Part of a small language model's weights: 16 layers, MLP 768 tanh GELU.
Each number is 50 + 12 x the weight over its row's rms, rounded and kept within 0 to 99. Layers, rows and columns count from 0. The size before them is the row's rms in percent of the matrix's.

# layer 9 attention query, 192x192, rms 0.0456, rows 169-191, columns 0-63
113:50 56 41 48 60 48 56 39 67 60 65 40 39 62 58 39 59 33 29 57 50 38 65 43 57 36 58 39 63 58 51 20 35 47 38 44 66 66 69 45 34 58 51 50 38 63 37 44 50 41 47 61 46 51 61 57 59 43 46 53 38 73 55 50
105:42 42 47 42 50 68 73 52 61 53 48 69 57 34 50 46 49 52 45 69 49 26 41 81 46 73 59 57 26 55 42 70 83 47 35 39 55 58 71 66 29 68 28 53 65 37 54 46 22 42 42 47 48 75 68 58 44 37 46 37 44 52 43 67
116:67 40 55 52 44 59 48 44 50 53 59 66 49 39 74 50 25 51 60 45 49 43 35 59 71 45 46 48 39 54 70 52 52 59 42 36 59 37 51 19 71 52 51 51 60 40 40 52 55 40 33 61 31 54 19 51 29 61 42 51 61 58 41 59
101:51 46 40 48 51 40 37 45 27 58 33 36 45 65 68 60 08 39 45 53 50 54 48 47 47 48 52 68 59 54 70 54 53 62 34 40 37 20 52 37 56 55 77 38 54 57 42 32 57 55 35 38 42 54 60 50 48 54 42 57 52 59 44 66
103:28 46 43 49 69 49 50 48 63 55 43 35 43 49 58 57 38 38 33 55 41 51 35 47 43 48 58 35 60 73 35 45 62 55 66 40 49 49 43 67 62 51 53 65 59 52 49 52 38 46 34 51 32 37 49 33 57 53 26 46 41 37 58 56
108:34 37 71 59 68 55 66 50 42 41 57 44 52 48 55 55 54 49 63 58 67 58 38 47 54 33 70 33 57 48 43 65 38 33 51 47 73 29 50 53 39 53 65 48 49 48 64 47 63 42 43 53 51 39 52 55 36 45 62 73 49 54 44 49
098:34 38 52 66 33 48 53 64 45 58 56 33 46 41 36 37 46 47 61 53 47 47 38 34 54 58 46 59 73 47 39 38 39 40 70 52 51 38 58 54 60 58 60 62 77 48 63 46 35 34 70 57 50 35 72 49 68 42 74 59 60 48 46 39
109:33 56 59 58 44 56 64 49 27 72 58 42 31 35 39 22 43 42 42 61 28 49 41 33 56 66 78 54 40 51 59 44 67 57 49 35 47 36 60 46 32 37 44 76 54 64 41 60 52 71 66 50 54 55 46 54 57 58 47 48 64 47 48 53
116:54 45 53 39 45 51 51 55 55 34 40 51 63 63 22 46 51 26 48 61 46 50 41 64 57 29 48 44 46 41 56 41 40 48 45 32 69 43 40 14 39 47 60 62 24 55 37 39 50 45 46 28 41 72 46 45 62 48 40 80 41 42 61 33
106:42 50 55 47 52 55 42 64 54 49 58 34 27 46 73 78 35 69 38 41 47 54 63 34 24 43 33 50 38 51 40 40 66 46 54 38 52 54 56 48 55 39 39 45 45 52 52 50 39 67 38 44 43 76 49 43 49 55 68 41 48 67 31 56
114:46 39 59 68 38 35 20 50 44 53 38 53 65 48 42 50 54 64 60 72 53 58 74 53 39 50 57 61 46 46 37 39 30 42 43 50 48 53 38 36 45 66 42 52 36 44 46 45 60 37 39 42 41 52 21 20 58 31 73 58 61 40 59 45
103:47 57 36 48 34 58 48 55 49 60 51 61 41 68 60 41 46 55 39 45 58 64 33 44 45 50 79 56 69 51 50 65 84 71 62 41 55 57 40 67 57 57 44 63 39 56 64 74 39 56 48 15 53 48 42 47 48 44 55 50 52 52 65 55
104:45 45 22 30 52 52 56 48 59 40 64 64 58 65 40 71 24 60 59 47 46 41 71 50 45 47 64 54 54 59 57 59 54 63 44 47 57 37 42 56 47 33 50 53 45 37 83 48 67 50 53 46 83 61 54 53 45 56 72 49 38 46 74 41
114:46 55 55 48 51 61 44 48 36 52 43 31 37 51 21 42 46 49 53 53 86 38 50 41 50 53 49 45 57 46 68 42 35 52 49 58 34 53 62 32 33 34 50 65 46 68 63 48 58 59 42 16 43 68 53 50 63 56 38 48 72 35 54 55
102:62 40 30 35 60 69 57 51 56 38 69 46 39 55 61 40 17 59 59 53 61 52 69 33 52 44 50 47 44 35 72 75 58 66 49 47 53 53 68 31 55 38 56 50 56 36 79 57 47 65 66 42 44 49 48 77 55 51 81 51 46 51 51 51
119:59 65 40 42 47 72 49 69 33 48 36 81 53 53 44 50 49 48 55 28 42 46 30 64 54 49 61 65 22 60 50 32 48 31 41 59 46 58 43 39 33 27 46 42 74 63 67 60 57 65 39 47 69 45 58 62 68 41 61 56 52 68 43 39
114:70 50 53 46 45 79 39 39 51 51 41 52 42 57 55 43 57 54 52 50 33 44 46 50 59 59 47 37 46 60 50 74 66 53 49 26 30 43 54 60 72 51 46 68 36 43 83 47 63 57 53 45 57 47 48 59 57 48 64 64 35 57 60 60
112:55 49 51 51 66 42 19 44 59 57 45 56 44 39 46 56 47 40 68 66 45 33 64 57 51 46 38 36 31 58 41 48 49 54 42 55 58 61 17 51 68 41 41 62 24 53 35 65 49 40 63 51 76 47 79 47 42 60 38 19 31 33 55 46
109:19 47 48 46 52 40 51 53 56 56 30 52 36 59 55 48 82 23 25 71 68 42 40 59 45 59 50 67 57 27 54 56 53 39 59 64 57 52 47 67 50 56 47 44 63 58 43 52 33 32 52 45 50 51 47 61 63 39 36 35 49 54 63 52
098:59 43 49 51 51 43 53 55 65 53 56 57 63 51 12 59 56 57 56 28 39 42 57 54 41 64 50 39 49 79 45 74 38 59 69 57 61 49 33 45 67 44 65 54 37 60 51 67 46 65 41 36 54 55 73 52 40 41 56 46 48 45 54 41
107:46 74 56 46 60 43 45 39 86 56 40 33 47 43 38 41 58 39 48 42 45 54 25 53 47 64 47 39 55 48 56 40 46 51 32 54 46 70 49 45 46 45 59 57 19 44 67 43 42 54 47 40 36 76 50 70 48 38 86 62 46 52 66 45
115:55 45 44 37 51 35 53 59 32 49 45 53 58 66 44 39 42 56 42 36 49 40 58 48 52 44 64 73 53 37 54 50 71 60 59 53 53 57 37 57 65 43 45 55 45 53 55 68 26 33 70 58 39 48 41 53 30 41 40 54 59 32 48 50
102:58 27 40 47 33 40 44 41 62 43 45 62 34 60 59 52 47 41 42 53 30 66 53 48 34 60 55 43 45 59 56 63 42 55 45 65 79 55 59 70 49 61 37 72 50 65 71 48 33 46 45 27 56 47 46 55 39 48 63 81 49 55 38 64
# layer 9 attention key, 192x192, rms 0.0449, rows 169-191, columns 0-63
114:23 54 42 36 53 72 61 51 51 65 60 39 55 47 53 52 59 40 55 34 69 82 62 53 54 47 44 47 49 40 39 46 48 57 38 47 47 63 68 70 63 56 56 69 31 38 49 70 51 60 63 42 43 40 34 69 45 58 57 60 41 67 42 39
094:56 42 31 57 47 34 31 39 54 50 65 52 54 45 57 25 42 57 54 67 47 43 61 60 37 76 60 43 35 76 31 66 53 27 54 53 58 60 64 45 73 24 55 55 58 61 62 77 44 67 40 58 55 41 68 52 45 48 35 47 60 56 41 44
111:46 48 36 47 45 45 40 55 64 59 48 34 43 50 36 49 51 29 41 58 39 27 45 47 38 70 47 49 62 52 59 61 57 62 47 69 58 50 41 62 45 37 37 41 61 27 65 38 61 56 64 46 47 54 48 42 51 54 54 18 50 31 44 39
104:61 50 40 55 67 58 54 42 50 27 45 50 62 52 29 30 43 42 37 61 47 47 58 35 55 47 58 38 34 41 54 44 41 49 45 53 53 48 53 14 47 72 73 41 40 56 61 23 73 49 15 43 42 37 57 76 49 47 61 43 53 66 49 64
105:47 55 34 56 50 46 43 69 36 60 46 51 40 37 44 58 44 49 61 54 34 63 32 28 38 45 35 44 37 66 39 41 44 51 48 31 29 55 51 68 43 53 36 55 44 52 55 52 51 57 42 35 54 25 72 49 44 37 36 40 40 51 41 51
117:61 54 58 57 53 52 42 44 23 66 43 52 54 52 48 41 39 74 34 62 46 32 48 31 42 44 51 46 49 59 49 43 49 36 37 55 75 45 42 49 39 37 40 44 71 70 56 33 73 54 51 50 44 46 60 42 45 35 34 51 43 55 30 54
102:61 56 33 54 33 38 45 48 47 48 44 48 48 45 64 52 75 64 73 63 91 71 29 47 51 43 60 51 74 52 52 47 43 40 58 47 55 66 43 43 57 26 32 45 46 62 27 51 55 51 64 32 32 48 45 53 49 46 56 47 74 23 62 36
103:66 47 65 71 49 47 50 36 56 48 53 37 35 35 53 51 48 60 56 44 41 50 62 50 27 63 56 37 58 59 47 64 34 42 60 50 59 59 61 49 29 44 37 57 58 38 46 31 63 53 39 78 63 52 57 63 70 50 42 53 49 42 44 60
111:38 37 50 47 29 53 47 58 30 75 48 59 66 53 43 45 42 63 28 40 29 63 45 58 43 54 59 25 39 37 42 40 48 58 51 55 44 44 52 30 65 67 59 61 45 36 50 37 44 52 67 45 48 45 36 48 51 61 62 62 45 35 64 65
103:52 63 71 50 55 46 53 48 31 61 59 48 38 48 37 39 66 33 40 55 31 38 48 36 25 55 59 82 31 51 50 48 39 58 58 55 68 43 44 43 54 36 38 47 62 54 49 64 21 74 61 44 51 62 49 57 46 62 47 52 48 45 43 49
105:26 42 41 62 51 58 61 55 52 43 61 55 74 69 47 48 48 59 40 69 57 49 69 49 44 63 42 51 54 42 65 58 68 35 61 52 65 37 22 54 46 60 45 45 48 54 59 43 51 37 47 47 61 54 45 63 58 47 46 40 40 51 51 48
107:55 42 33 34 56 38 36 33 63 53 31 48 62 68 66 65 44 43 57 55 50 57 35 43 46 62 42 47 64 30 35 53 50 53 66 52 27 52 37 89 40 72 53 48 33 47 38 37 46 40 37 22 60 19 46 38 42 45 56 48 51 46 50 69
111:55 66 73 56 69 63 66 69 46 37 62 66 47 51 44 55 31 58 58 84 69 57 53 52 39 54 53 59 29 32 50 31 61 48 36 33 48 51 65 23 44 32 45 56 65 39 29 42 67 50 43 44 62 58 57 58 76 77 56 49 34 37 58 49
111:69 24 63 53 57 71 39 20 45 32 51 38 62 60 43 64 70 63 57 39 55 43 57 49 34 55 60 50 24 48 18 63 28 34 62 64 54 61 42 36 73 48 74 54 60 40 27 51 80 55 54 56 40 36 63 22 41 70 31 50 63 30 49 54
107:57 43 78 59 34 66 45 48 51 53 49 52 57 60 45 62 43 52 63 59 62 39 56 45 48 55 60 45 47 32 60 57 39 36 59 58 85 55 62 50 52 61 38 65 34 47 52 50 70 80 25 52 71 58 54 54 50 42 34 67 57 29 55 70
104:49 55 59 60 57 62 38 56 38 58 61 59 45 53 53 61 58 76 66 41 56 53 58 38 67 65 60 51 27 47 69 53 50 43 39 43 45 36 53 26 52 38 67 31 54 49 63 39 60 55 59 52 53 32 45 30 20 55 49 36 50 46 57 57
102:64 60 52 28 58 38 63 40 37 62 48 57 64 48 41 35 39 66 49 59 47 44 56 61 45 52 46 65 74 44 51 65 58 53 54 53 48 33 38 58 53 57 64 54 34 47 66 46 47 46 41 49 41 41 44 72 82 61 37 42 58 54 41 48
097:60 55 47 57 62 31 35 52 32 75 65 49 35 38 67 59 50 40 58 66 47 36 50 57 51 62 52 41 67 29 45 20 50 47 62 50 39 41 59 56 68 28 45 60 64 48 50 50 40 32 39 49 47 60 35 45 65 57 38 50 45 38 47 41
114:60 39 56 72 59 62 52 44 45 56 43 53 44 57 21 48 34 66 65 51 45 51 54 49 59 60 52 58 48 41 53 51 53 64 49 73 65 32 57 29 60 42 49 60 55 47 54 55 53 72 48 54 30 78 46 23 66 45 56 82 74 39 58 31
100:52 37 57 44 36 22 56 60 28 56 65 55 61 31 35 55 51 69 48 44 46 30 43 55 39 72 32 48 50 51 33 61 37 51 53 49 47 55 54 79 51 47 57 62 50 40 48 57 37 52 76 44 53 54 64 75 49 45 61 33 51 56 46 42
096:64 32 42 45 66 22 58 57 60 63 40 45 58 58 50 66 54 60 29 42 43 72 57 50 45 49 69 43 41 42 60 49 70 73 54 49 43 49 32 60 55 49 33 37 64 55 55 37 48 49 50 76 68 69 40 53 47 62 29 41 56 58 25 64
106:44 37 49 51 32 36 31 47 32 47 27 54 53 37 49 47 43 48 25 69 39 51 50 47 51 52 49 39 44 51 59 34 45 54 45 60 58 60 50 51 75 59 70 65 46 40 39 35 58 62 37 49 49 59 62 41 36 65 46 50 55 51 42 53
114:55 57 59 40 48 46 72 48 37 45 58 79 56 68 53 49 58 64 58 63 54 61 62 54 53 37 50 70 40 55 53 49 61 51 55 51 74 24 43 21 52 47 60 51 58 57 70 35 54 53 51 51 58 36 57 38 38 38 35 54 53 46 72 49
# layer 9 attention value, 192x192, rms 0.0437, rows 160-191, columns 0-63
102:59 54 45 60 50 42 50 51 34 39 43 61 63 34 61 61 42 58 52 62 42 49 49 36 47 42 41 47 47 60 66 50 74 44 47 53 57 46 65 35 61 34 56 30 39 51 55 42 52 62 40 66 52 59 46 45 32 51 60 82 23 41 58 46
102:58 69 70 50 48 65 65 20 50 33 43 57 53 37 35 65 58 62 38 63 48 40 50 59 57 67 54 49 47 47 37 48 54 54 39 36 64 41 41 43 26 63 65 57 42 28 44 31 57 53 46 68 44 34 62 38 51 63 42 42 41 53 52 30
104:45 63 38 53 52 47 28 58 53 53 75 52 63 59 57 38 57 33 44 49 33 29 43 44 51 45 73 38 42 45 67 55 49 57 60 46 66 59 82 62 59 41 49 57 65 54 59 33 58 56 51 35 62 63 63 52 57 59 36 31 26 44 55 48
107:50 44 50 49 39 44 65 63 52 42 43 41 64 46 27 45 57 55 51 49 50 42 40 54 34 51 44 52 82 63 56 43 45 64 56 59 20 36 42 56 52 71 53 70 48 59 45 27 58 44 47 56 45 73 16 53 27 44 58 62 29 20 43 48
113:43 61 37 63 43 31 22 51 58 72 39 48 61 92 48 56 52 43 43 50 55 54 60 27 44 42 54 50 57 24 57 46 77 44 57 56 52 49 53 37 28 39 41 42 32 68 27 48 55 62 57 48 48 52 40 42 53 60 76 37 41 47 41 56
111:71 37 35 66 43 22 39 44 54 60 42 45 40 61 57 28 53 51 51 48 54 24 31 57 35 52 61 61 45 56 55 64 51 37 67 57 44 50 43 38 78 56 84 43 33 42 25 49 39 55 51 63 51 41 80 33 41 45 54 65 74 45 52 52
110:41 55 44 37 48 83 49 34 43 49 37 55 50 70 62 72 47 59 44 57 61 64 40 80 69 48 60 57 53 38 67 45 52 73 41 48 45 56 56 45 71 63 43 58 66 21 39 63 59 77 51 55 43 55 48 52 55 14 46 46 33 34 37 65
105:45 50 29 47 49 53 59 36 64 70 50 69 51 50 33 71 36 58 38 29 20 39 40 72 56 54 49 43 45 52 58 38 52 44 56 55 53 53 37 55 49 36 56 54 64 44 41 57 25 56 50 32 61 38 66 61 62 50 53 63 34 57 45 53
113:56 44 25 34 50 44 44 43 36 61 56 50 50 45 49 56 74 43 57 46 69 38 55 76 64 55 38 38 45 66 55 71 62 55 28 43 60 59 38 50 58 65 54 67 35 57 22 62 45 51 41 39 31 40 32 71 58 58 68 09 43 43 59 50
104:59 63 61 66 52 38 42 63 43 48 60 19 48 34 40 59 42 40 40 55 46 70 51 49 66 39 42 57 69 32 38 61 38 57 48 46 71 66 34 40 44 48 40 59 54 50 43 57 65 57 52 32 62 48 56 40 44 58 57 38 57 33 51 32
104:36 62 38 63 57 61 53 45 57 53 52 44 53 35 66 60 57 41 34 65 57 58 68 78 58 52 55 67 55 60 65 47 43 59 58 40 63 45 59 39 38 42 61 51 40 53 41 77 43 69 63 52 62 70 49 33 25 65 36 42 52 63 45 47
103:39 40 53 38 50 60 55 35 37 59 44 52 39 45 50 55 50 41 61 49 51 49 65 18 27 64 36 34 33 44 44 55 46 48 37 73 38 40 61 43 29 68 37 55 49 60 52 29 37 36 52 58 57 46 62 55 48 45 45 47 56 67 48 46
103:52 63 34 42 57 40 66 61 42 46 60 39 44 58 51 60 65 54 50 54 60 56 58 40 78 58 64 49 64 55 42 60 78 65 34 66 47 32 44 41 50 41 57 79 43 53 59 53 49 63 40 57 20 45 51 43 58 36 80 72 39 60 37 42
111:52 44 37 54 39 48 38 54 56 68 52 55 68 43 49 54 55 44 41 31 56 62 44 57 53 45 41 36 45 68 22 39 48 61 56 34 50 72 80 54 48 44 56 43 55 42 34 59 46 47 40 72 57 42 53 39 76 38 52 54 37 48 33 57
100:48 50 61 43 54 36 29 33 60 37 39 62 53 29 46 47 60 35 53 81 26 47 67 46 47 51 51 40 45 71 49 59 47 54 49 75 37 41 78 59 56 51 30 39 66 40 45 73 46 46 59 63 56 32 49 41 61 38 46 62 69 69 45 65
112:51 44 49 37 41 57 46 51 77 43 28 50 54 65 64 46 46 58 14 62 56 44 70 56 50 34 39 43 38 53 58 57 45 59 69 63 62 64 60 52 86 37 55 59 69 44 41 62 55 34 48 85 56 47 54 57 76 61 31 67 35 55 53 71
109:54 41 39 50 59 63 50 39 21 36 35 58 61 45 37 30 62 54 43 55 70 65 49 79 39 37 46 41 55 41 37 35 59 44 50 60 49 47 36 69 52 39 59 49 39 57 55 53 39 31 79 51 28 46 60 47 57 45 79 58 45 48 58 38
102:63 48 51 53 73 63 50 64 35 36 52 40 38 52 57 51 59 21 34 42 58 57 34 48 23 48 51 49 50 70 45 76 43 41 59 58 58 60 39 48 33 40 30 51 45 39 48 52 55 60 49 53 46 18 52 63 47 52 28 45 42 56 53 49
110:59 44 29 41 61 59 26 70 60 37 27 34 50 41 60 55 46 55 60 72 28 50 81 49 40 32 47 28 49 38 40 58 59 31 43 23 70 63 45 68 48 47 38 46 47 62 51 49 45 56 58 67 40 40 73 55 36 65 58 65 50 52 46 63
107:58 30 71 56 56 65 28 54 42 61 30 43 49 64 27 53 72 54 50 51 56 25 24 65 53 37 58 42 59 63 47 76 51 71 42 71 55 81 49 46 54 34 55 35 42 53 38 44 51 56 46 39 63 67 58 56 42 38 54 43 49 50 53 49
108:41 59 25 41 48 55 35 55 56 39 62 33 63 31 60 50 46 70 39 48 44 53 47 47 64 61 56 46 59 64 54 68 48 40 50 51 42 59 42 76 65 22 52 40 30 47 51 60 34 43 53 58 34 42 45 47 44 58 57 28 70 52 59 38
100:59 55 64 47 58 50 28 40 85 53 53 46 53 36 43 30 49 53 57 52 46 47 48 55 42 66 49 54 25 41 56 33 45 28 40 66 63 33 29 43 60 53 31 53 54 47 71 44 33 60 49 49 45 51 51 64 58 48 59 58 59 46 59 45
102:55 48 44 41 58 42 51 62 46 56 51 42 44 76 58 59 58 61 82 43 44 43 68 62 59 43 78 46 61 47 54 67 37 49 83 54 60 54 44 33 38 58 41 46 25 31 58 72 55 48 55 54 35 75 60 49 55 81 47 51 51 43 62 42
099:59 49 47 57 33 47 64 53 55 59 55 48 62 63 62 65 51 58 55 58 61 50 50 59 63 39 48 50 55 60 48 52 41 54 25 26 64 41 49 49 52 56 34 41 54 65 40 54 48 45 28 55 11 42 60 56 53 43 51 52 39 64 64 45
102:28 43 30 50 47 45 43 48 35 54 35 27 51 52 40 21 59 50 54 49 72 25 51 48 63 51 49 39 54 31 49 53 61 58 51 55 46 62 48 42 48 76 51 37 43 63 52 48 48 49 38 38 50 48 64 39 13 43 38 53 38 58 36 54
106:49 47 46 40 42 77 56 37 27 66 56 48 63 55 51 56 54 34 68 42 28 62 30 45 33 62 41 65 64 62 51 61 32 71 58 51 42 22 49 40 60 52 22 43 64 43 39 57 47 44 47 38 53 35 63 47 31 35 75 44 41 55 53 65
105:47 42 62 54 43 41 58 54 53 75 55 60 69 60 47 48 47 35 23 66 31 33 37 57 32 57 41 59 54 49 55 45 32 35 24 57 53 59 57 58 30 55 64 43 37 34 58 60 57 48 65 46 61 42 61 58 59 74 53 66 46 54 43 49
109:54 59 48 61 57 44 46 58 47 54 33 60 47 39 64 57 41 37 51 51 37 53 40 66 63 37 58 45 65 76 43 39 58 43 52 61 66 53 56 46 36 36 47 59 47 53 58 57 72 39 43 44 53 52 58 47 57 59 41 62 55 59 42 51
109:60 50 48 45 49 57 28 58 52 41 37 64 39 61 53 61 38 68 65 51 61 44 63 51 68 43 64 53 72 58 64 66 78 56 61 47 39 57 57 36 34 56 55 67 38 45 66 50 60 60 60 28 42 32 46 55 40 64 64 57 38 52 58 50
109:58 63 67 64 41 52 57 45 49 59 64 59 26 53 39 39 55 63 46 60 50 51 58 44 55 49 37 61 39 60 72 76 45 50 51 62 52 59 58 60 73 47 52 67 51 58 24 62 57 48 59 56 63 31 59 35 55 63 48 52 40 08 47 46
111:64 42 55 40 57 75 68 43 54 43 79 77 68 60 41 52 36 45 59 34 62 61 35 50 48 61 35 33 45 48 52 44 35 46 63 50 66 52 50 45 48 39 36 55 44 29 52 53 45 66 59 47 55 45 55 34 29 44 60 34 51 29 60 69
109:37 58 46 10 63 44 52 68 60 51 65 26 38 65 56 65 63 52 54 50 54 25 42 62 44 37 46 40 47 44 51 57 68 62 73 46 41 60 54 41 47 64 42 31 36 44 38 41 69 58 55 60 30 49 49 40 68 62 61 57 51 64 52 43
# layer 9 attention output (transposed), 192x192, rms 0.0838, rows 160-190, columns 0-63
091:73 63 47 39 41 64 64 47 57 46 55 57 33 45 33 55 56 33 58 36 32 37 52 61 33 64 40 54 37 48 69 54 36 43 45 45 45 44 48 45 77 31 53 47 54 56 70 46 50 68 65 61 39 53 51 58 44 42 28 51 53 47 23 25
089:51 60 62 73 43 34 58 64 48 54 37 49 42 42 59 33 70 63 29 35 26 35 44 55 26 66 42 54 50 71 45 29 49 53 53 68 46 45 43 50 53 35 35 35 43 37 44 62 30 47 37 54 37 44 49 48 41 26 59 44 49 56 52 33
098:44 43 69 60 25 60 62 54 52 58 63 34 38 33 30 61 63 48 46 63 40 50 48 43 53 79 42 50 39 35 60 22 66 27 75 32 57 62 43 41 38 55 45 36 14 56 57 39 68 39 31 58 53 62 41 60 56 64 60 52 49 60 46 34
093:50 46 77 44 69 34 63 40 48 56 63 42 32 30 56 66 40 53 82 36 44 29 56 17 44 58 47 59 49 47 56 50 35 45 60 33 46 36 74 60 51 33 50 63 54 41 53 51 26 67 50 53 45 41 81 44 46 66 55 56 54 43 51 60
101:37 31 56 46 40 67 61 68 36 44 69 33 48 33 42 53 43 24 59 51 43 79 41 51 54 68 46 56 41 52 61 59 73 62 46 42 48 42 47 61 66 30 65 26 42 37 43 24 21 55 51 34 58 60 43 44 48 35 33 53 41 33 47 66
095:45 73 64 59 61 59 46 16 42 59 77 37 67 45 51 51 55 48 45 24 26 29 39 73 74 46 51 32 63 52 55 76 39 35 63 56 50 53 38 49 51 28 40 37 65 59 68 54 42 49 42 19 37 53 58 43 38 71 47 58 47 50 57 72
102:56 54 50 66 56 34 54 45 47 51 36 46 44 62 31 61 29 35 50 32 52 28 43 38 41 45 45 56 39 46 34 79 48 43 51 51 47 49 56 65 39 44 35 39 42 54 44 65 41 37 52 56 35 59 44 51 50 40 52 41 55 60 47 40
092:54 17 48 44 50 39 35 61 50 61 31 51 48 46 52 59 66 57 47 63 60 67 44 37 62 50 69 77 63 61 29 51 50 57 32 74 52 48 42 45 44 47 43 35 37 47 64 36 59 46 44 41 41 63 59 49 66 50 39 61 33 35 47 30
100:50 67 62 81 50 47 41 48 39 36 53 40 32 56 44 37 40 52 45 52 51 81 45 58 77 55 45 51 69 49 60 45 48 43 55 58 54 47 54 41 47 35 58 51 37 40 56 74 71 42 69 48 57 50 45 45 41 56 47 40 52 50 41 49
100:46 47 63 34 47 57 51 77 43 51 39 72 60 59 30 41 50 63 54 35 43 27 71 30 48 62 54 36 38 37 57 52 53 32 51 54 46 34 71 47 42 60 67 42 59 35 62 49 53 54 57 46 58 63 42 73 50 46 43 65 29 57 45 66
092:42 48 37 39 33 45 58 42 41 38 48 40 46 44 47 83 65 58 84 59 53 51 49 58 40 45 57 64 37 37 42 21 67 61 68 48 84 59 43 50 43 46 46 38 38 51 42 55 35 43 63 53 54 49 77 59 62 55 65 23 37 44 39 49
089:58 55 46 47 40 36 71 59 36 68 77 58 41 60 50 67 32 55 31 50 65 48 70 54 32 45 56 67 59 46 48 56 47 41 55 41 57 52 44 62 59 33 43 65 60 56 56 35 47 75 19 39 59 32 57 37 60 27 66 55 55 32 66 36
090:27 65 60 53 59 51 53 46 43 51 53 53 63 79 43 34 69 44 55 54 21 61 42 53 45 56 52 31 31 41 67 55 35 71 64 61 56 53 49 47 67 48 30 41 61 80 36 57 51 32 54 57 62 52 46 48 64 39 22 56 47 50 34 64
106:53 42 60 42 51 36 67 50 32 62 49 43 41 70 29 59 49 30 13 65 47 39 43 43 47 49 50 48 56 34 71 38 64 42 48 71 43 49 49 51 44 48 31 50 73 30 44 38 47 39 27 48 76 39 39 49 44 65 54 47 58 39 51 44
089:49 38 49 50 52 40 59 52 68 45 51 64 55 51 60 56 42 43 55 53 55 63 45 32 58 40 88 47 44 64 59 42 41 63 42 44 32 65 43 52 16 56 47 55 42 27 56 58 44 61 66 60 44 60 49 54 43 52 43 62 64 48 32 42
100:65 34 84 65 49 47 71 33 64 39 43 48 46 74 41 37 40 38 60 85 45 56 65 54 45 53 50 37 41 51 44 54 47 48 44 53 48 54 50 58 43 78 33 45 56 40 83 41 51 70 39 52 65 62 41 58 58 43 68 44 49 58 48 57
104:42 66 46 48 17 34 29 56 53 72 49 53 48 58 20 46 42 59 52 60 59 20 54 67 61 53 54 57 60 62 35 33 49 60 54 57 44 46 34 59 48 60 65 56 52 43 38 48 36 38 53 29 48 77 51 50 74 43 56 55 46 45 61 57
093:46 67 44 55 57 48 54 34 44 47 58 55 45 65 56 61 78 48 42 49 57 46 83 48 39 54 54 65 36 50 63 74 47 42 38 63 69 50 50 45 62 38 31 39 65 26 40 53 58 29 42 36 34 52 52 53 35 50 64 36 55 64 36 53
100:45 40 36 46 46 48 58 40 55 48 52 47 29 61 58 42 41 69 53 55 57 63 61 56 58 60 29 33 44 41 38 52 40 55 44 47 42 37 28 49 50 60 71 23 45 41 48 66 32 59 56 61 34 47 64 56 55 51 40 53 38 74 38 42
094:63 41 47 44 46 44 43 29 52 29 37 47 39 42 46 35 43 38 20 33 50 36 40 41 71 53 43 55 21 45 52 38 51 54 34 66 46 51 41 63 41 72 63 31 42 52 53 55 51 61 48 31 64 42 46 51 64 44 60 45 41 50 68 56
096:32 85 41 57 41 55 51 37 67 50 72 44 40 42 44 29 53 21 55 56 71 42 58 58 81 43 40 54 46 48 32 27 58 50 71 65 45 49 47 40 61 66 54 52 59 67 83 57 54 53 70 57 41 33 44 70 67 43 59 66 51 60 40 44
088:49 30 47 57 63 54 69 67 61 41 51 73 63 37 42 34 51 66 58 41 56 60 82 59 53 42 34 62 60 34 38 50 42 39 62 49 56 54 20 62 45 69 72 68 46 58 44 45 58 45 49 34 64 64 58 56 29 23 40 55 66 36 60 63
095:48 54 79 54 71 45 59 45 52 70 52 53 38 54 51 51 66 40 47 41 50 62 45 46 61 46 52 56 55 53 42 56 67 28 56 41 76 43 42 59 39 34 74 51 67 44 41 45 40 67 91 44 41 57 27 70 43 42 48 47 37 56 40 42
098:41 68 69 56 44 42 44 41 52 56 25 43 45 45 49 63 49 67 29 41 38 76 55 60 44 61 49 24 36 48 55 54 59 70 61 48 55 43 75 58 49 58 29 62 47 53 59 49 42 60 63 47 64 47 42 44 48 50 48 71 38 56 55 31
095:45 49 47 60 42 54 38 37 59 62 31 53 46 54 56 49 53 54 19 62 54 39 45 56 63 74 25 52 51 26 70 60 45 38 57 25 54 44 55 54 46 47 48 60 49 60 53 62 38 34 46 11 54 36 79 43 52 28 24 79 46 43 62 42
095:65 55 37 70 49 41 44 86 75 63 41 46 49 22 43 58 46 46 52 42 34 51 38 58 45 70 63 42 45 62 57 47 34 46 64 72 59 61 56 58 53 44 40 56 29 51 41 44 51 42 37 59 63 48 57 57 93 57 55 80 38 50 54 59
095:65 59 55 25 67 37 65 71 59 26 42 30 33 45 68 61 61 49 39 64 27 56 47 51 54 44 47 40 59 54 45 57 46 58 36 38 47 61 60 69 27 45 35 58 48 52 28 26 53 48 67 35 56 45 61 30 56 46 45 51 42 78 52 65
099:33 49 32 45 61 64 23 32 44 48 47 63 44 66 48 50 64 33 56 40 36 22 48 53 46 59 75 58 65 52 40 37 39 54 71 47 67 62 36 42 36 55 59 38 52 41 41 46 44 42 47 50 74 51 50 56 34 51 43 54 35 53 68 42
099:57 26 54 36 31 40 54 50 52 78 71 43 33 59 66 41 57 57 54 42 50 55 47 56 39 64 54 55 37 44 56 50 43 46 62 53 77 54 47 74 46 34 51 30 58 41 49 61 61 48 58 37 42 51 27 64 26 51 25 42 63 52 59 63
095:64 51 49 39 47 70 47 29 58 76 35 41 31 23 59 57 28 53 55 42 50 42 53 50 29 43 34 63 48 47 70 32 40 65 46 53 19 55 42 30 39 48 45 61 51 61 58 35 59 53 38 33 64 59 30 37 36 36 51 62 54 67 48 52
102:21 57 45 52 50 51 54 59 80 53 52 34 58 58 45 34 56 62 49 37 65 51 54 44 56 24 57 56 51 74 48 58 52 38 47 64 53 55 32 29 64 43 31 65 45 42 46 68 57 70 52 35 43 52 49 47 79 66 54 49 72 59 54 37